{"d_mlp": 256, "norm_eps": 1e-05, "positions": "rope", "qk_norm": true, "bias": "none", "optimizer": "soap_variant", "beta1": 0.95, "lr_head": 0.00872, "grad_clip": 0.5, "decay_shape": "linear", "batch_tokens": 65536, "seq_len": 1024, "doc_mask": true}
Each number is 500 + 40 x the weight over its row's rms, rounded and kept within 0 to 999. Layers, rows and columns count from 0. Numbers have three digits each. The size before them is the row's rms in percent of the matrix's.

# layer 3 MLP down (transposed), 256x128, rms 0.168, rows 84-120, columns 0-127
074:407449525492470510495502518515434532460512524494526402531504508501476503477462524472586479420552485567498454492502503476582500511491479501484479506471509499539555457499532554497457510451493452504487548559590449463557429444508422528479484543434467448476536472447537465510504470539464485579514542536521527514498439506468491526467485410566496530507531520476500497517429558541576582513451
117:474496532483507478475474541492524572477569489514488581486574452433495495522495489503504523496541509505464436511414475508465533468573534513471516542509456480595542489447525459572562597506446508483543473563473476562497569482487489591434454548422530485516477447480527471441512433458510472514566512482444499470491509540555495460492477472510527597491494430499537550508522478478467511535461
092:465518447582487474512508535464447452524508470525467551513455436532565467487502478487504544507523468530505492570503526534456485444473532533565480489509564508491545528473519525556470494501538478440485553404473552585533561522500596556476422546560554531531532509532439481453434493495499473504569499479483494587513509545476514531510472536518519588421503544504426468475460557535504509449491
125:488531456502453500483538456576470499481456527569476513572457505583566470518512442510526570505477565517473539476507444494501568462513515522503483545527565549495413452441516575468494493471549495522506514491438493459504492475476525550440500482543528510500482548497470515463513450549503505474472596487486539483442505514493538473492458473399495473476599416504554529558518490583557469565522
098:517470449475513548513490544522482578561467473558561480486517480573490554541542403478476500472459502441470473451477424476605565569526459503517475501465523515560458495516482434456583472449489496589472437518482430508485529466534507514482594555502537457525507440518492505436476530496506533565498444466458479495478512541515488477516512547521556482455496512463450464549544515539485503486567
111:506504497530554494462528485516493514494592453540464469508463471546502434562519491540426554542539506525566538448587495482487433457530530524489453441465491492507505516576497513491440427517434484506495538477531494469521498481483518545543485465502473507585540586453567493456508559529512546480491489523512523511503544507458563570435526477486508499500490506542569547510504425461629574477534
090:463436462439502517532507474481492476497407521463531575539493522470487550517431490501476451455652476421523443466454452482535513546504473446526481547543522529441477494575507495487474547543513560496499502524535457524486529506461596549567571497450469520563458475475449483486451518523535494527472492456469468524532498456546504542440551492468522522475418518537502504476467529463513564517460
128:521547461513481514500593473536509439493440449496533515454486466504499531441538458444564432531453515512519461483544493438497530466593488461477503487545532493503392467431529504473541451473500515510514497494493436473520517462512499515538520488487501430429510462453538499556468568476555478443466492477500501546511590583459560461549492530486468492511475559403501468553447486537589509489469
089:612465535457553480455501524529475473461433499552508446517529517551533562518454494445506522481483565397536456473489487381526560535512520446477551454400522501492464490504567495453512512528472526526543430500518441465468510458449473450543518582460501482453496488387489497521501501489449447501513485433525495499538505551491448473505542472496519537515526482531434491505487492519566487533517
100:493521456485548507457502499454534500511454451510526466483587540426523461551489540479500497525475394506479541501521530511382544519565554554534515432509500514472457508480502477497515544528463481501517519465488507598398543520498456463516521477496525524546475586500534493514535464474531470448579499531479534542489469403509494461474510564546508516430414543505498468580519548541503455497454
072:528551491547511501511495501487508491515492483477446651502519429535561525552518443520450490463539504427498469521476525475547542462550529497531519482535491533502385523509474471506492497527520533482506496451458510528435537517472559465521535446551570546503482479608449479400489515501542531495483441444482466479494597514512520482484523603469485537493485512544471538508511505443449459453545
100:426490473491482506479492524547518506510420571460535526544419547506443476474529441420478376501466482569538485495482534498551479519453489593494539506539516470508457495494471470472522463510530425505483456561518440492475549513563471480511496539540493473523487527524432540486565534487468569490510518506535526496521513516517512505555564493482538484466442568416447522576481537589452491529557
091:523569494530487461557573591437506476639494575490490480491500468546519450502494425473470481472534527466380456483504507444445489463526525557499510515541510506497468448465529457495530523468482537487519510452484490492545557472457510489531534506526523496507471470519516515459479503505439507493494446396470429494536520535462497492506527547490482555458579476444451500590524470455526531416465
089:547483484473569527489538507490505474481482471596519532441476506464544493463513474536453492498562475459509511446459425523427547498443474457505459486555478543536453489447458488546467556561512516527507500413410536455520499492449526468498572400530479584525425496530500563429465492475508479489475596501455480508453448581529490490450494575484461513496514515471521499517472500523528429487522
092:541557485497534473587509463460494452492549479555449573467498456484501476550529568455413516521532469483492450488519426547534546478499427502491487513549528547521499545460478547496452524489462470521444468461515457496486492499479545472454500465477523434507473508550437490528501447482577479596469474438424522548439448452487451501562569537432538516487455473485428456519449554466518485472531
093:516530457543456502434508446411485499519543518516464526504549468524478514480547594532581449469550438508516506479449469604505508552463490501486568519437481527448488454522471509456461559442470472521516442488531547467526496501514503502459509502498464449482501513480455422543534516446527476546483455519539487575512596517538505530467483523610486582493477488460501533583498571453482516493464
111:513508484511536513499550539508528498513470544572503534530458564501524488486481502478485525592479497514511465440481491515509558483579485527561553566523459498496501530461523510490503460539555504619473495516552483475492537591473444474510512549521479494564482429490382493450499529502507487472529494438493475355489523462485539476435502574500439415466503477493537412492514506482467544484488
114:446441527524538532531505499401589484438522558566470541470462497538427505503477557563492499550531511492526484491512550452455467493486502553428494523505490428501484535526485537514525500522447552517539497569520465490513530500556451506475493511481507549591490470537585497488555581501515545517594479490487484514536510422550442455438501601492494534504503473515562498441433435517512498491497
088:520526531480478567545512452457487520489465468469516519462509442492491519592520457446463479562514500514473440464536519538498528514497528465497568447500491539503448559474513474437493531536487498444544471454424470525494577582551559554477514529514587479409455490497436488461479485564517562458476507473418503550506600526550515518489539492484437475523517441497394526514519518465444482475508
107:542465521448478518478553512478452537520531520533496411557477472555429540606462426484448533497560517464459500393429476468471432513536497499577448428498472483528544462474523462522516538498496431559464508483490538528585443480491457493498575490522518513490469499518485567573545484483479539448506509488489470483502506557544537517549521469498467543509493482455479493448530467540544554516583
088:486479602462479564519545546491462555473432482545548475494475529481442457475499469537510489477524478537500514472527574502461564509498543522413499470503531506505508507497569632528505471457500497578478469510556430485522509483532517528457462560553478484440424488495482480459493551498463538560516549593556521472499509526489439528515467533599492472497481566495524510444457483465558547470465
098:549493507528433486482476561528540533433494482564515456491491564486514503470446466477491525506622520505555555514486540470431472460508474523540431513477513424507567515489520493510458449472472420511513478514519495518463470569529508550554496500523450599446500505489480515436482547442519596537529538441507501549530467509583447524524595518512510503440499488505501554537526520565441443498498
095:524580410495477504485449509485529467442499527501481520490427500532536470484428464511482538535481475517491517467505552509491516542520472520497475471521471520521508561479510520530475499499452484455576525489417565518471471450509520485577537536530626536554414473423511527423513508462497443498517465531457466552517533521463466529539441534458463519542531446525435468499421513453474402428524
098:465585504559536460581559517498490524558525466441531533525484515492464487487425524549452417496464524536467489513423548504527510470436565552519476545554456512484505585493417520464549543489490560560550499488451466512539463471495549486450476505520497534488478418421532586503528511497481517527524529544465512479540497522445430501488556497449461505520537549514463555493578507520578514519485
090:465496498496519492432545482450518449455470540521546446462407486534474495442465477497507508540518462524489477509478511473447496501458539542524527524460470474552559526539532464464531468527472558492540511594555622533508549490483448472480530514454452449538526523492528502550439514462537466415417507574575527529460495485451508565506452451437448487510490501489581532517488520521507561563554
086:525497490497570521524495489439469490538566446515446619488524517470515534550501525500426551446547519491562520480478484545571524509555453445499484511559553558430472494526564503455461540500544492479476457512497429443495433457484521521469477493517532407511452517611444496512513463511482538561485463425490530484450462494477461445509499524511544546519475451507465444536440495503567479448503
090:483554589523486502493529418486556523476522523495463557474526486477534447511563498563574454525563468529508404545522520578470535490473446526561467492548516487508505568527446464499542434465505472470522525546519568558524478577501550483434456458512419488498600482540465498500501480520503478468526533538485560474475519511530520549485435537483503504570559480396489513471469477480465463508480
094:519487466473494481583526495478452508540542482466480513518601572446534490458457516519557528452558531516519605457492460525588437530534505494486484513526519460436518403562532514485478525482513490477487484451557401490501427476444549518469504555475419426457500511533510483470510476480448547455552467467459519518482426519478446510491501471506532472502441454490471465541432496539519523434486
106:447542503543448515501502542542464417546548542465480525470547501475532506484479539527548465552485519531509401491503498559439476559522438512506481495558472490533544469504553583455565520426477526495477527508602536444493623513439502455504458527499473541482507480515497530489496483513465522462573491472473485477515460592524505531488493453504514511510540482538499446547478493379499578505452
114:499539528483509530539463460421530511458476432477496522481475520507484548500524480437398431474505501409535512460515527489531551440509432505566514478491457485502535484472551513517523483471455494545611486461481547472436556571559562423520515512489530444459575529523502519469518479503468472509563510566453481442471511493455458488541580560473469497388506509508517524499447542472474494538490
106:495508511584513452512460576456550506464485474456550541441494487515439516500567483473486518494519463460476416512585497548525493442545546517534549459481545521592563531516441556577521432534484519477493550445479489518505435480442523466476537445521463460449529416519537453527436469532481500498494440549551531481520570523505550451514489575552498517452542467483530481491490560489491443491511
079:435480541477506508421450478548501523382538458509478475471529511484454484515487595490532496516478415551595518525521499509556463522496503447479482452484473474588582494591463534453506495538530429505475514565519536489492431443550437496492521486471492481524525569480523495525492449519530494493498534595518554517481502470542532490521493428553526437468490453524584507514506511547532468531538
090:492515490473548484538532509454482481514587437479469635502479512481496530558446560439457521499558502478526468481512486573575530516534406464478491473550506555465455512477522519464425531515516451522429456496499408462484474468481558463408503474511526443476474511554456482486519412544533505562457458451459514473463472505448498488522515519469523496442476459503441451532456489496551477483531
098:555553482545521567473528526454474463596510453531433479493523563511470550481491451439474425430534511419529532563478487515516539502469488441471476479457452536426551505546484440542519508547481462532519536521554491603542474504476474479489425544550475514523548490497549447498517502476501468634532471481420508561454483541514513509541501527563495486498522495565497503488467480498517448465501
095:534549531506513512471530474557532488484485454501423593484515526520509508511522504489476563541524521448445479508470539483475578469459450467532549422438449513511478444476496494482591532520500519450506569501428459538471512499514489518451487493585540531370431467526529486385485517535493535505551501472522490544495560580512523507545517426470479465475467484494482499464494519451456434551524
094:564532531530525495467496492596479447525450549498547570505534540420535489460511498475529529495484530423496439444488468521506533507579489477577523578552519545511420518469576485456468521517413528489507455489540494485536563412481504489555522537505554543463473478545448502494540525495501465550479490480546511510470505520456552515523484447420514499554442441496507463452539526513432479432442
075:536537494517567488532490520488466487469503468516473547569482443532572535547487474520455438484550467450516461499451514540529548487566495552507508436484474496503501489453478400501528538567525449439482553489438513537447534509519597494524478480568532568532462449567431512438453478481563511518456505413459513580509585479496508535540512558474481472499522515511484468460524526457425493453531
# layer 3 MLP gate, 256x128, rms 0.194, rows 85-120, columns 0-127
104:528508455503518474457447522452471524469505429424442509535477566437476433511525501524513551551499491500458464524512501570553516472557473459400486473512482499581456502589561411538568464454478398466426522479542547456508563487512457569518539497494485569571475478518522507503467528475517526495506484526487430496543503546497473589501522500515475538528442498478509491496489554545454465522505
094:517532613544523443468394555507568528469463530462579479463534490500443460557465459465493541503537486522554437528567452428508485500431497521486523496434525503469542537452509488447489475547539558502547486438459499508435518484464563522529496504575443467531460512501481560504512419498446454477450490525493507542474488467482414540510517516525531523544519537491461484471497445566513458499446
106:521555421531476489510489471508501518544512538479506559460476544428526530435575497452503584497511450405492514492504505495506464508520552490554457452472514519497508409474468453497485477546524535480551518593548464459547465531538544470588477438493481530504484501507490533556489553494413426499434553525503527518543511507377570448506527472540525512501498488422473472514489462497533509513563
103:497467491488567461523572511468551500473526487537527535490490445492543519562435568510492439490520497493518505587475560510457560541489515541524546514496505469536583432511460499485508536474489445502473511492454477595601567563488485532584482525497506552545524432519442566517492498463564532463498492524449423475448524461538517464528569490449569498449454493515455446549510557494518523511531
100:484471614437513473548454467573514499573484492459535486476518491497521471463558451540463500441517500450435444446508438508488517489504486421466486502494491533511494579464433548475492452524472513461449491473513480459507507523513487492530542500498466546491501444496375465455505492449471496469430462526461472478536532431574538567416508538488532567477551487463523509590494560523496441511501
098:446446497445552447496434511504492515507472491501542577481510488401510483442507468537467489497512485406563444485496534536521427515496462533532470565530469531452535525474535492533466527461538478478502508505501461612554493504503544567503555452486441542468487535537499500458486580493421497493451499509514557504452495512446482384462603448500436519543463502534500494450554482473521500505529
118:531578512472573380478501544489502542472545487501488566507456494527515480455502471584516514543467508457478565565543493436512459568462534469496528488568501478495524460489523508483442566480475446451471486494528510563530531525484569508521479501507465511505440496472504563469405558521417454446452452500540558588473402520521484503494513475593492461546503501455536474504529525464512513504513
100:466472485503555566432419570544440519436547488475531482502534523519540495434478514454511472480523504437505456536499437419462465561481502524462530520501486546472530423521520511522507479480544459500505495443441541491512579522505562486501471495462466499482478419491482388474495528454462486473513573547482531464485464571453437423491478509490485444522481518442432577509553516538507430475524
095:486538439538520560477537450513449553508484472469531475504412528518467526518471562461501574574524472514508483444494524457563428497412506549577479492506481505463533483472511502529557551459530493514484476523462612463533469562458497536504544590519538473563462454459508476454461495541521490505433546547503483557556532532468500526423523481530548531518499440484487521523533442438479419510506
086:531467469464533434562512542490481479468580467474557427449458522471469419507464555487514547545424462505511444491483564551464479531403464453563501510517527485523532483450515508472480427482503541505508487490483525587477503437589500490491544464473512446558496524480496505556565548514419489519490501531557510499524443480545517518543485563473588496502575461475534486494470560467526436496457
106:433519569494526528546510522443440524492476483542542456491502514549509535527589547466494467531510524497609424468547544448487599503514480517465440502478457555505514487465550549442513530495493525556480502451517396507545498466434506471455516500504536471543498510563476527541436517501562507508478527496518511522445621499554492479489511524514456527490490520398526545563505502462448485526557
089:446467523504559550472479466549473486483519475593499514558582509495486528511464504480473510595514494490495496510458435510513539571462508461482467516519476453467536560488546572542555479484541530568507521443571477490499416534465636514489478455519504413498464475548483480495512553576533507558531493510464519505475487548497499501452491555423437476470432510508554537469459530454521504559535
101:456492496503493459526515469523504553406420491509492481517447449521569503527487480447550511435607478478484513462479460474442496486525528467477548488534535518466504562561471554494550469423490454528491535550536446488474539522458510506467471536543497480516497475560481513459492605448515528530526503522437516513454448422471591424458517435527520528563519494503547467556509578555490452473532
085:521535557478499446469531518504480524491440445467438517519528484437436522508569494489481573427507571520555521520456511467526484545426587494491568519451465519470455485433510483485429493471545480455533545567440484568505523488518527463525518512555504454458508464567503521490445493585529495552579452512539488541506490551542492594519476469514507477511544474400509521537523486495540526434533
099:466564491551510429596467507482516480423401455504448470541477483569520539461481578543531440522550535478556469499475452559468501456545507539505563530461456578447566560583512487493514540495521481563478558518543502521510522516524470584501538509540501492481526493470531415501506447487466531573474504490508453524529534496513503533482513498607496515548481465548533531515555506461491522458476
110:558538489533545482443521519523492436515586471537519549513484485484441487552549538536470531502458507468501502555562533525515555485502480452426489504533482513513485575491456471424552520567560512454520476485489576553539485548550493547539504484455534492489442465480476475427503596454443454494565446525518543462465533495531550478463424547557433445489534504445523449515461459462483564464519
108:508493390464520540457458524490549501541514547545468481529535541466484527530484549525568535519498456502551559579544480576449427502496540539510490511438560472430410463475570410487500526428542497479510517513503461471537467489471464558485448493508441486493495548475461553449512521473518489515451473445438519526453569489514577429495464499468504414463540546556502535533505495530524487486499
098:506488471457460580481502491508444508492475563496482516478514502490475489441469467554568489488423495502513493497561438561528490525504441514459465495549544514520550363491614529463559478552466524575465521524460462501560456465566553576535505491523496487455426487521494476528544501619473469546475440466460509456522453496521532499531488438517446504485516456518508516525533478442516545507487
104:579501545530478451457458483536422406585549544463500535568482525591503506593529489500494568485479516547492533436417481445543423454451528503513533423495505496567472551497470532503429558560520485511503513507560442570496604511512502511534504498456542513487525531410558493504503497497568509482514490542526493504496538497489526535466532463523500567550476455478513506524518506525502504502500
096:529513539529553551476500471510463454522467443548460449535472459505417572509535455457551429505530494486546472484471512507508595522485515601494512518526519550505533465502557521503514530530483505524479468564555527446447449527446507465519549521500514525572466535446494455444510452480433520496535551440471501520559480488485475509396593496486536476482560493510451561517540518508580582534471
100:567557484551428464456455577511544528497479539544480506468511529483559462503406501503450560472507531462457508467494538491506481541569452494494508547435554475481553491470493556459522516501576397507529546527545492530469486542519446429512555476522484463525467478481505458459448463522490538516479598506567401548456551514432514478546502533552448471474508554480539490449489523550522508472513
091:524525477512487502518486522492486486518490500540435494526475540459424440503448531532496486513452500574521482482601533482460449458535524520458470461523464499446565524383517483494456499537543491467538458578515598553509432462558480492505530497463567525484481515529509560488465476470488512471494559540428530506488562430519495551469572485473495513564478452410477459515476537497468446440420
103:490547519444508491488529510472469506455513476513568558503433502519483478405483394553513516499496515576519447463498496500428510471450566510420458513493526451461490520452433516519525500541500510530484480453477520440560456480565541537481561504464543471505476519489539527485570516458507582552448584498398522500500527458494529520498541513451469480413535554515476593559475470464542495496498
097:519450505546540523477513460483486472501522500462485474472496412535460480493510542475564473508497504541487571524454555524443521558565468524573564518518510517473479422473443470448476541506463457503557533476449470467516506496443506496453571525497554566492582415542501523523553477443568505541481497477482579524446485472514506557425527447506557469514523473516479579484488480491473524389573
095:537466499553471494513493532514525504515488524459526496475461517528515475476469455513552617471498536499427499491557466479477609464435428496535523478468471437485541549535434531473527453478476454472536524535502522615439576487515429472519570463525524486488528506438530465466473505507499440533484418617510510500533497517534502529447492568555499485489593506454477520502563494499525529505523
091:431423520513540440516474491502526469475433480527515486467460584474534528553557459519517514457487515572513568512505460419584483467492473484546503433530516467445524519475573474386516529461485509544543490471498508497555471473494448484469444496537485516538449490453540486481509536490481517516473477532480416525505509491498463475498488540557440444541395550471436613498554498530486477528472
106:444442500511473498455505466505493444552503476494488473544527522514514564526464482558388493516558574518501532541572501488441473558520462596536559511472489457546517558515485480487495531502497499505507439553511504497549458511470515505456588508551460469447452548461586540479551458479560554538475478452496472470457478502499434533424541435539522537551455539566542498451446498531431499501511
109:539538405471483496508470503507577506460525529465469481559508540568423436501511527473544452529470486447520477437545530488488533493567548471535490501514591454494469528491507620466552534519457430525537560541459485443445542488429444561552513541502523533517435481522528473493472590477465539573465478486532479514497485510532455512449454402517537499477457490493504524518473490511505532441495
107:455532483535565539436499509481510534540542500455433464504425456406412578403524532583531515558524525427497494526507487550532507462561582525441482516536514492532435513497557517493520505519428444486584502438500457556518516542490508488527584513498484449503520523501531464507449484472455496430501534499513460476506524511463514481518516477537523490465535406561500493531556503516572511505528
098:572524489497523460499486468590582566459561463453520508544443484516471487505488569504519445476557412484471494500434519544515446531422475394551485480502484406503443507536453470464470549507600543499491542481537552483474455480527546506513492507544512569506522487514496520539528549532554566457490487448449512580441468496519514543485518464513440542516489512507502443500498511542564502456508
088:493437508560507464464447489518481504531464497494455556495487465560565453526533539491595463559526448494451561551466523504471496578527526525524509444434560543495603525572500451465512508484510445529562488464515563531511509505491533502577412508485543511502512439506515539547555498544500531552557562544523509554574493545510568489521532491475470503442497528526535461540524483487501492542597
088:490515481532525416411472464483479535494532428481523474520458540475592416468443476489560550503498562508489556445561491494425590572462471493527501501466513523562474458471474462499427401430492478471450480517484523572516526479571522535496516465517478494500538526536479504482417472454525495486497471528459513489507556491461563477454536515546466495531509479453477404549437501486521518470483
089:518562464413565518450544473511504512526424402475462542533531490443530571510479592542458488512573478448504438480486455497471463488465477484478439498483546492530475453492494467604497527504498561545473563585499496572540506518500554500535512565476513428452457547516518470455505600491496476543467461456505578502461469463492505542450475486507462501521509492461494530510534521513471540567475
110:545484436500562485472449500477479509543518479494452544548510532515509558458479492560509503517443542439464471476520494421455511522580490481493469462516560451483481410494542512521478555531518552485548637507482506500478556516501470522533411504502420485453545524558507506514442502556435431546506455504477489456527450436531536493438537439548589508530543514486536470481461523457543524504486
089:440504540458539486520481522585541459514512528462508542496494519501486476509575568504442464404450560482421499550479455510421544492484484498529497510469530459466570514519510532525538558442582537546490484499420474537551502438509543478499550468561520533579497525500489456462448563437548542517486412510561478499469490539538527499472505503556464465479521482564451555496486483451545497470569
093:492512453463541447490529532487463495487489439533458448528484442486466537547569539494454598504510480512551506478490572511455496451529566451468474510451521524464498533579528480470540471560438513555539578524524529539480421500489548549461470460565463520474465457474477504539467499565439492527419511536489487479367489502568515472466493482511551427497521490461580488479430507495477513493481
# layer 3 MLP up, 256x128, rms 0.202, rows 85-120, columns 0-127
122:459462470492521489487469513549512556464540482484460533449496496498567480489486487550491572531527475474440428474498457544543572517607483465444530495509469459524497454493516383531529440476461431449467483478437566522472519428556453585522513535532494495564466493522474530462481505544492431438483448561504468555512451527549527498512504484457437505446495497560482472478501430509537573521501
087:509470499480522493515510490519509492503450465504522465541475461525494500487504496527554503497441486471495485466495582505469513428517445553465461483470517531482458463475516506503518482394500417455452478528565494518481488471540396539550558499476474465429428543459553522444519515523434522585474635493508497476497507520439513395504561498435489486483459427484495424565483427509473512493491
121:535492561504478450409446441543432452492483441533451567522544541523523459500481491510601418496458453516570510560501502550519558509573533498508538514505556508469524518463509505467501483447487580517457480466476437594526531473475443510526554474548454533495499465499519508523491444582523548453421536434502552461496493445510503578522544540482451504492543513494527519507508564538474484507503
096:502578488494450482532451485549475555518460527440574536491426541570510521501532528516501405504463506456568564514488489487472510527510476563526535531505479579439468505517502434480529563522496544502492436480529589392537371470509477527497429489452469528534577576511446517411496483441479475508469496463509499518527534477453539493508513484492494512516473448519543478485490475458516475495503
112:504528448559482511455470576518523428450581507495484489525497509541484491548391505498515445536466521558567568551514487480514490517552507600515532555484558537534484432526554478532537501552484426498506497464468520504505485467515560557503453495545532457505485554471542503531537516527500554485573591475476530507505552563486448486500470473532467433517499527601517481453465465529527588527494
101:477457523457560531485469482549416500447527469572514473450468506497460452452460448540514461548463468456435479561506506519467502505516484540530468516518457521534525475523520541488523474471472448410487470371400449501544479553502481502504495629541526543504519495533506451426534468507477508464531550527486487474483475533507399484510501515507506416577507469503488432525502463503555471472523
138:507567515450513417493532517514554500528509483557492523500472469514524492443547448537565506473490538456532523552509462477485436565508513476493567466506517494483540379509522550518438551501476484496515505523563429574531508487488543540493435435496469520529491480510471536433436528506461449443477477476512591527509404511519564472498477507573473496557533508414547431487514518465480576540524
090:426482512514462471554494523449524492454450553448498524488494506434491542518479494507506525504494425498450458509496505564433507540476460445464448481546548576487490495522522522530476541512492568531509568592504414485514449446487503523573501477460496566610496529553512448533508494540439497573521548561497443536524540438553556506557489460507554487560504529559534537499451529459500454546490
110:556521495515518488541479531562540472457427523412460553492597521481597524506499468467503509471457523447482567535493457556397526458552496455427559492499532531532508451530503435455490486539472496516543501455479442612509494460519470505490512455469481546501534564518488502472531544465524508566576469483443542458484473511516534437561510554529489495468467564508492498510473480554507549564498
075:543502440467478541525486493473510517512535549500551442552497540521453486528562553507471572526481439524481499472480523534403506501466460443465480498553525481496552456495476430505512491475519554537503464551561531533546486449529524520530493498470549474595534549435544501596523523514439474501490539589497460560553430564480585446502499430581546499480545477506505512498525468440524440498521
099:504456518465419541498499534507471465507584463521510510522455472508505487514500556491502550525481560499400559558484509481474472496558496604549474516504520497481497507553517521450485529498484507511551527561511423464536515532515571476550512519539588568546531484540463450406506489576432468492491457468491500486469457468511574494490472463432484483516538440501513502471531475549612523429432
093:477454461550578490431442436548484471550482454588466543505505449503515541574575554488449513501442538491505495463503487499473556571493537454547519537579510555455507568511468577512552521534514446456474570485510435417481523531538564503485472491476516476508501494516413500513507535504514474521532538554530563489479511521492500491483537448453500481533464550481461551513503506482449438557409
093:481527508412434490485557446492598516484510499490474445506459492481548462536509516517572485448411488482512579519533516480503480550517574544546503411514477480490454604440456556465525418543496451484500522552526515490470518490476515548534439523435520493493583468517506523556439559486428517529474492569522457478499486457524495546460491423475470493520455502544463571491494525460497528485469
081:420469543529524557451483522525466479544527535486503503556483556548546543459451515501532448481462478483500543526531483533526437508532550504505472492561507427448489481542502354532576545558539554503514497490573469397469496463533513492556428439491452484503486486469532500469544519473496495476532596459511434523525521510441496496462548467492507515465438486550498546499486550483431457556483
105:494478565480428577476536547475453474551500476528501515493523482486473511504495453550525499528439486547490541555544550467498467527503480548515449534521513479558486476387581510520471465557508502494477513524446473501480510453482525405519527505521502523457509501571457470465571510493465388420580458488451500499490496528477567467535505568425542522460548434542401479515469508492552522531498
111:535469427490508549479424538500548479538492490533498422517488439511439506518549523464541502529394520594455518568509521577414483519485520371506513546528475462441529486467475465497478471516512522521565477409510511492524550554495558504480502456503504542548563442509587491480501492473496480477423506525547474528522459506513428530518499485513517522475549500524510593543504484503495552546504
110:510429507517528543387544526486528469553463506451498454502478508524448452583505468512431499511478549600462492548562503467466508460400530504432427530524521452525474530533563513511543507490497493504519524492501516437468420487434516488423480541498539446580509552449500516480478561461519501553510496508518461495481581514480531497491486546435497473503455448475593521541499523489517498503421
101:503456511496458506534441470475539500531548479475464532514550503525528523386541537461541497537462543490503468537487467453464561522457554533528504574565514515577505460510515562396475556505459509523543512492511412513501551472492489543506480550524528543460477510617438471524509497567474497498506404511507475524438400532512545490501491408482524499470549482574509465513542470522494540511487
112:459443527482498499435514545507530486474432528469506484474545541436427558507522581496526423451516507425460513533536522508446549474526538502481491588449460443459495500485508517477521487484515456562445527472509455465501478571447521488538500484574509507481515481520506511426434556510408449515468468480506454523464433503507531528577478531536522477477608524571590490461539543506479513536468
080:546492423571453502504511468514477470564439470543490468442537498465522513518470437439477410533474584528460498518486522515565486523444505515461461520506487588477506527477533477483527515568519504459529433474516453470533467505441506619485586421539488534525486509471541451512468472532546501531517520453541476567494463476456566494500545464486523546501514441530572428566429509488505504478502
096:508397546509459486503537439539487493578569502506542536541476483548505520553528525468537432456508520546539534470557510502477441456470527474443424475515466505450461526481494444430520524494551558454506512533532518483561442442493395459509496553445475508533515521549505437498510540500505474498559447464532467473471505560514500536419525492463488632511431510461465486465491491435498488516496
086:511502459437548539460475484375486504550514449531446547487429532478453484443418508489580436548464520520500483508537562530417506444552558501476512470454400471516409414509448517535483545472522531504547462494465491476497449508499526468510479489508504494550517477499502524568545502450472512472498484477467566493451559528503549546501508439483561428494464493442522537524536539514468477493458
092:520545528511505507510502521446534436445450476492516444481490466474489525534519516405501497477557483529480449534509532503510567539607455479438529562527511513473490511514603488569505507474507453467447474506500490503474464524498540475535555574445516546508520469514555443428487525499478522554460517441553457489443564551463532479495587492415550505450558452581439447496488538470464474463508
105:516454568481549487482538457507463413473516422458528549476546531508487483535458555445492504514474544525456508469527498507571453408532418519482514526503506451505481500551531520457462504432482463557495476487568474490523495456534543533457531514468555534562500435550460447491505585508512464450577407504589551468463463505531517510520481480527507543527484475574460457472541522504519482494401
099:556567485480395475517488482471535523555531568474493527443500401468500446503485500494475517547532516545456452511479397471503463505478503497418449517446458491484539532535532558517538462479490526456498536532517553467521511561532507468508496503501554580499500525485456519550516483462493459436455539515532442509548498461516490602534506492523450473499510572550503531484642505483507509417517
091:532502469553572458528542470530520428430475476523477423533508503454493513495472553547529427596498543469533518510529462471533431583482474481560488507473478485491453454508546444463508538544385517481472474475498515510482527447518473541529491556490462464544529468484532499451474526483500531492439542520469480426521514491474449476479538548479514459466496529478473510500641465518570458416458
094:526489470456525504492522528480556489485422533565511423496461473513523436487476535487410523567498471473529509491535535428479463445506568531419459459482548511543469516464447523504503475499433480488531517443464504586518530507496481430484411474445545495503450499520468508510449468527494547500456488588412495411545493491517561536494472563500409558538471470514490541488506493416533468516500
115:492522468527485467555457490464525466517501498561444458556458442546438497504459572478570490557456456505503469429528568525492529518518507494475493495485518503508417503467560547507580567552472488527507506521589476439415559454458471549530558568530508474454507481484464445456486510442442505600478453480543532500513462519497449528466467431510468476464476495507483579558475534467460510452509
121:463456483505479513538461495526527524467542537500425483497533532425465561462561506543454496543438485482484561536497480532590543401535499495519488450442569481525561517448503537487520517461525431450491456494458500434544428476512563443514558458469492532523521466507460576486521530503503477481506510595520508501467524521468425486482423433510538419514500494537446524521449531483558543467556
095:516455468547498562529465490539463516395539512487489465488488489509554473492514472527479476559495484534522559517539524382531547510512458479527480476612465521475410483515424473572530604550533504446456468472488522457486440528455520535473488487465458485558522422507458442527506497485507485488509532547495446566446513480547435471476487431526464479539462547513501455550417510521511503512532
096:511537457489485536562529518500481528493496526594536498452441538489459503503483451505430476471433542445536547483460487437572468459535435470447509550577537475575417434447501516484437450535457502503471508522470472452555482481548505531426495470479460496500540495478490502451499419515499503473486431521485471483498535482524465511505462485620449470522512497482518431441457565501480525548419
092:488508567477444549557529469500524519521446569541412548513487507543510539544558552520427463539537480486464492585466488466539438384471593524524452529538523461513509549463498470534517591477478527547552472486499528433470507532444478455542488512439562493539456425473539502530589525502522508535464485489523498506500459494501415489527464538442487524485498509523485512464573522514514475551524
090:515430556555492526508489526511500484461563510528515464532439540597442445479454466488567483465466523509493571519550493509497506488515503476570539534549496473488455532467466539468576506483486435491515452474537483390500489549503432556487533494485477523558588465451511446539493477541520527495495577571516458495563531481563441468545504465551482528523530424570506511490488434527515421469521
108:534510415460540509495456513480535538538554519542506616501529470542530522556428498534461445513485493483490518498526483478479532514541483492520518505634578496505441419492494537477480495572531521532504531530442512519448482536575482541513405542496463461536598569503489587545495471509466459487444518507515523521487563471435486478449506496440558502501519515541529491536473530484518530552551
095:424505469507522444556474447610465464511485501485513527504517457505522478542497511491441483481467469475448496549489480504452475516540522505562459531470514483519599518505488526580626529449556498513459446473386522583520518511502473542489520500518521538605464514441534419472512554406540467544512504516521515523495483463544472481466496503499538512486497532562490530527452454484520495514580
083:531545494455490464555522461494509498576564535479517490512502524493522508489520510439572536518480579557426554494483549485467487494470550451474540520528494502463454499511421590488442514476448549553497539499560558563453462484489470522438581512475561449425476445489474508574505520463529459417505513476510571490508468481548582439494518534475516405562470531537521528478514539516489514505455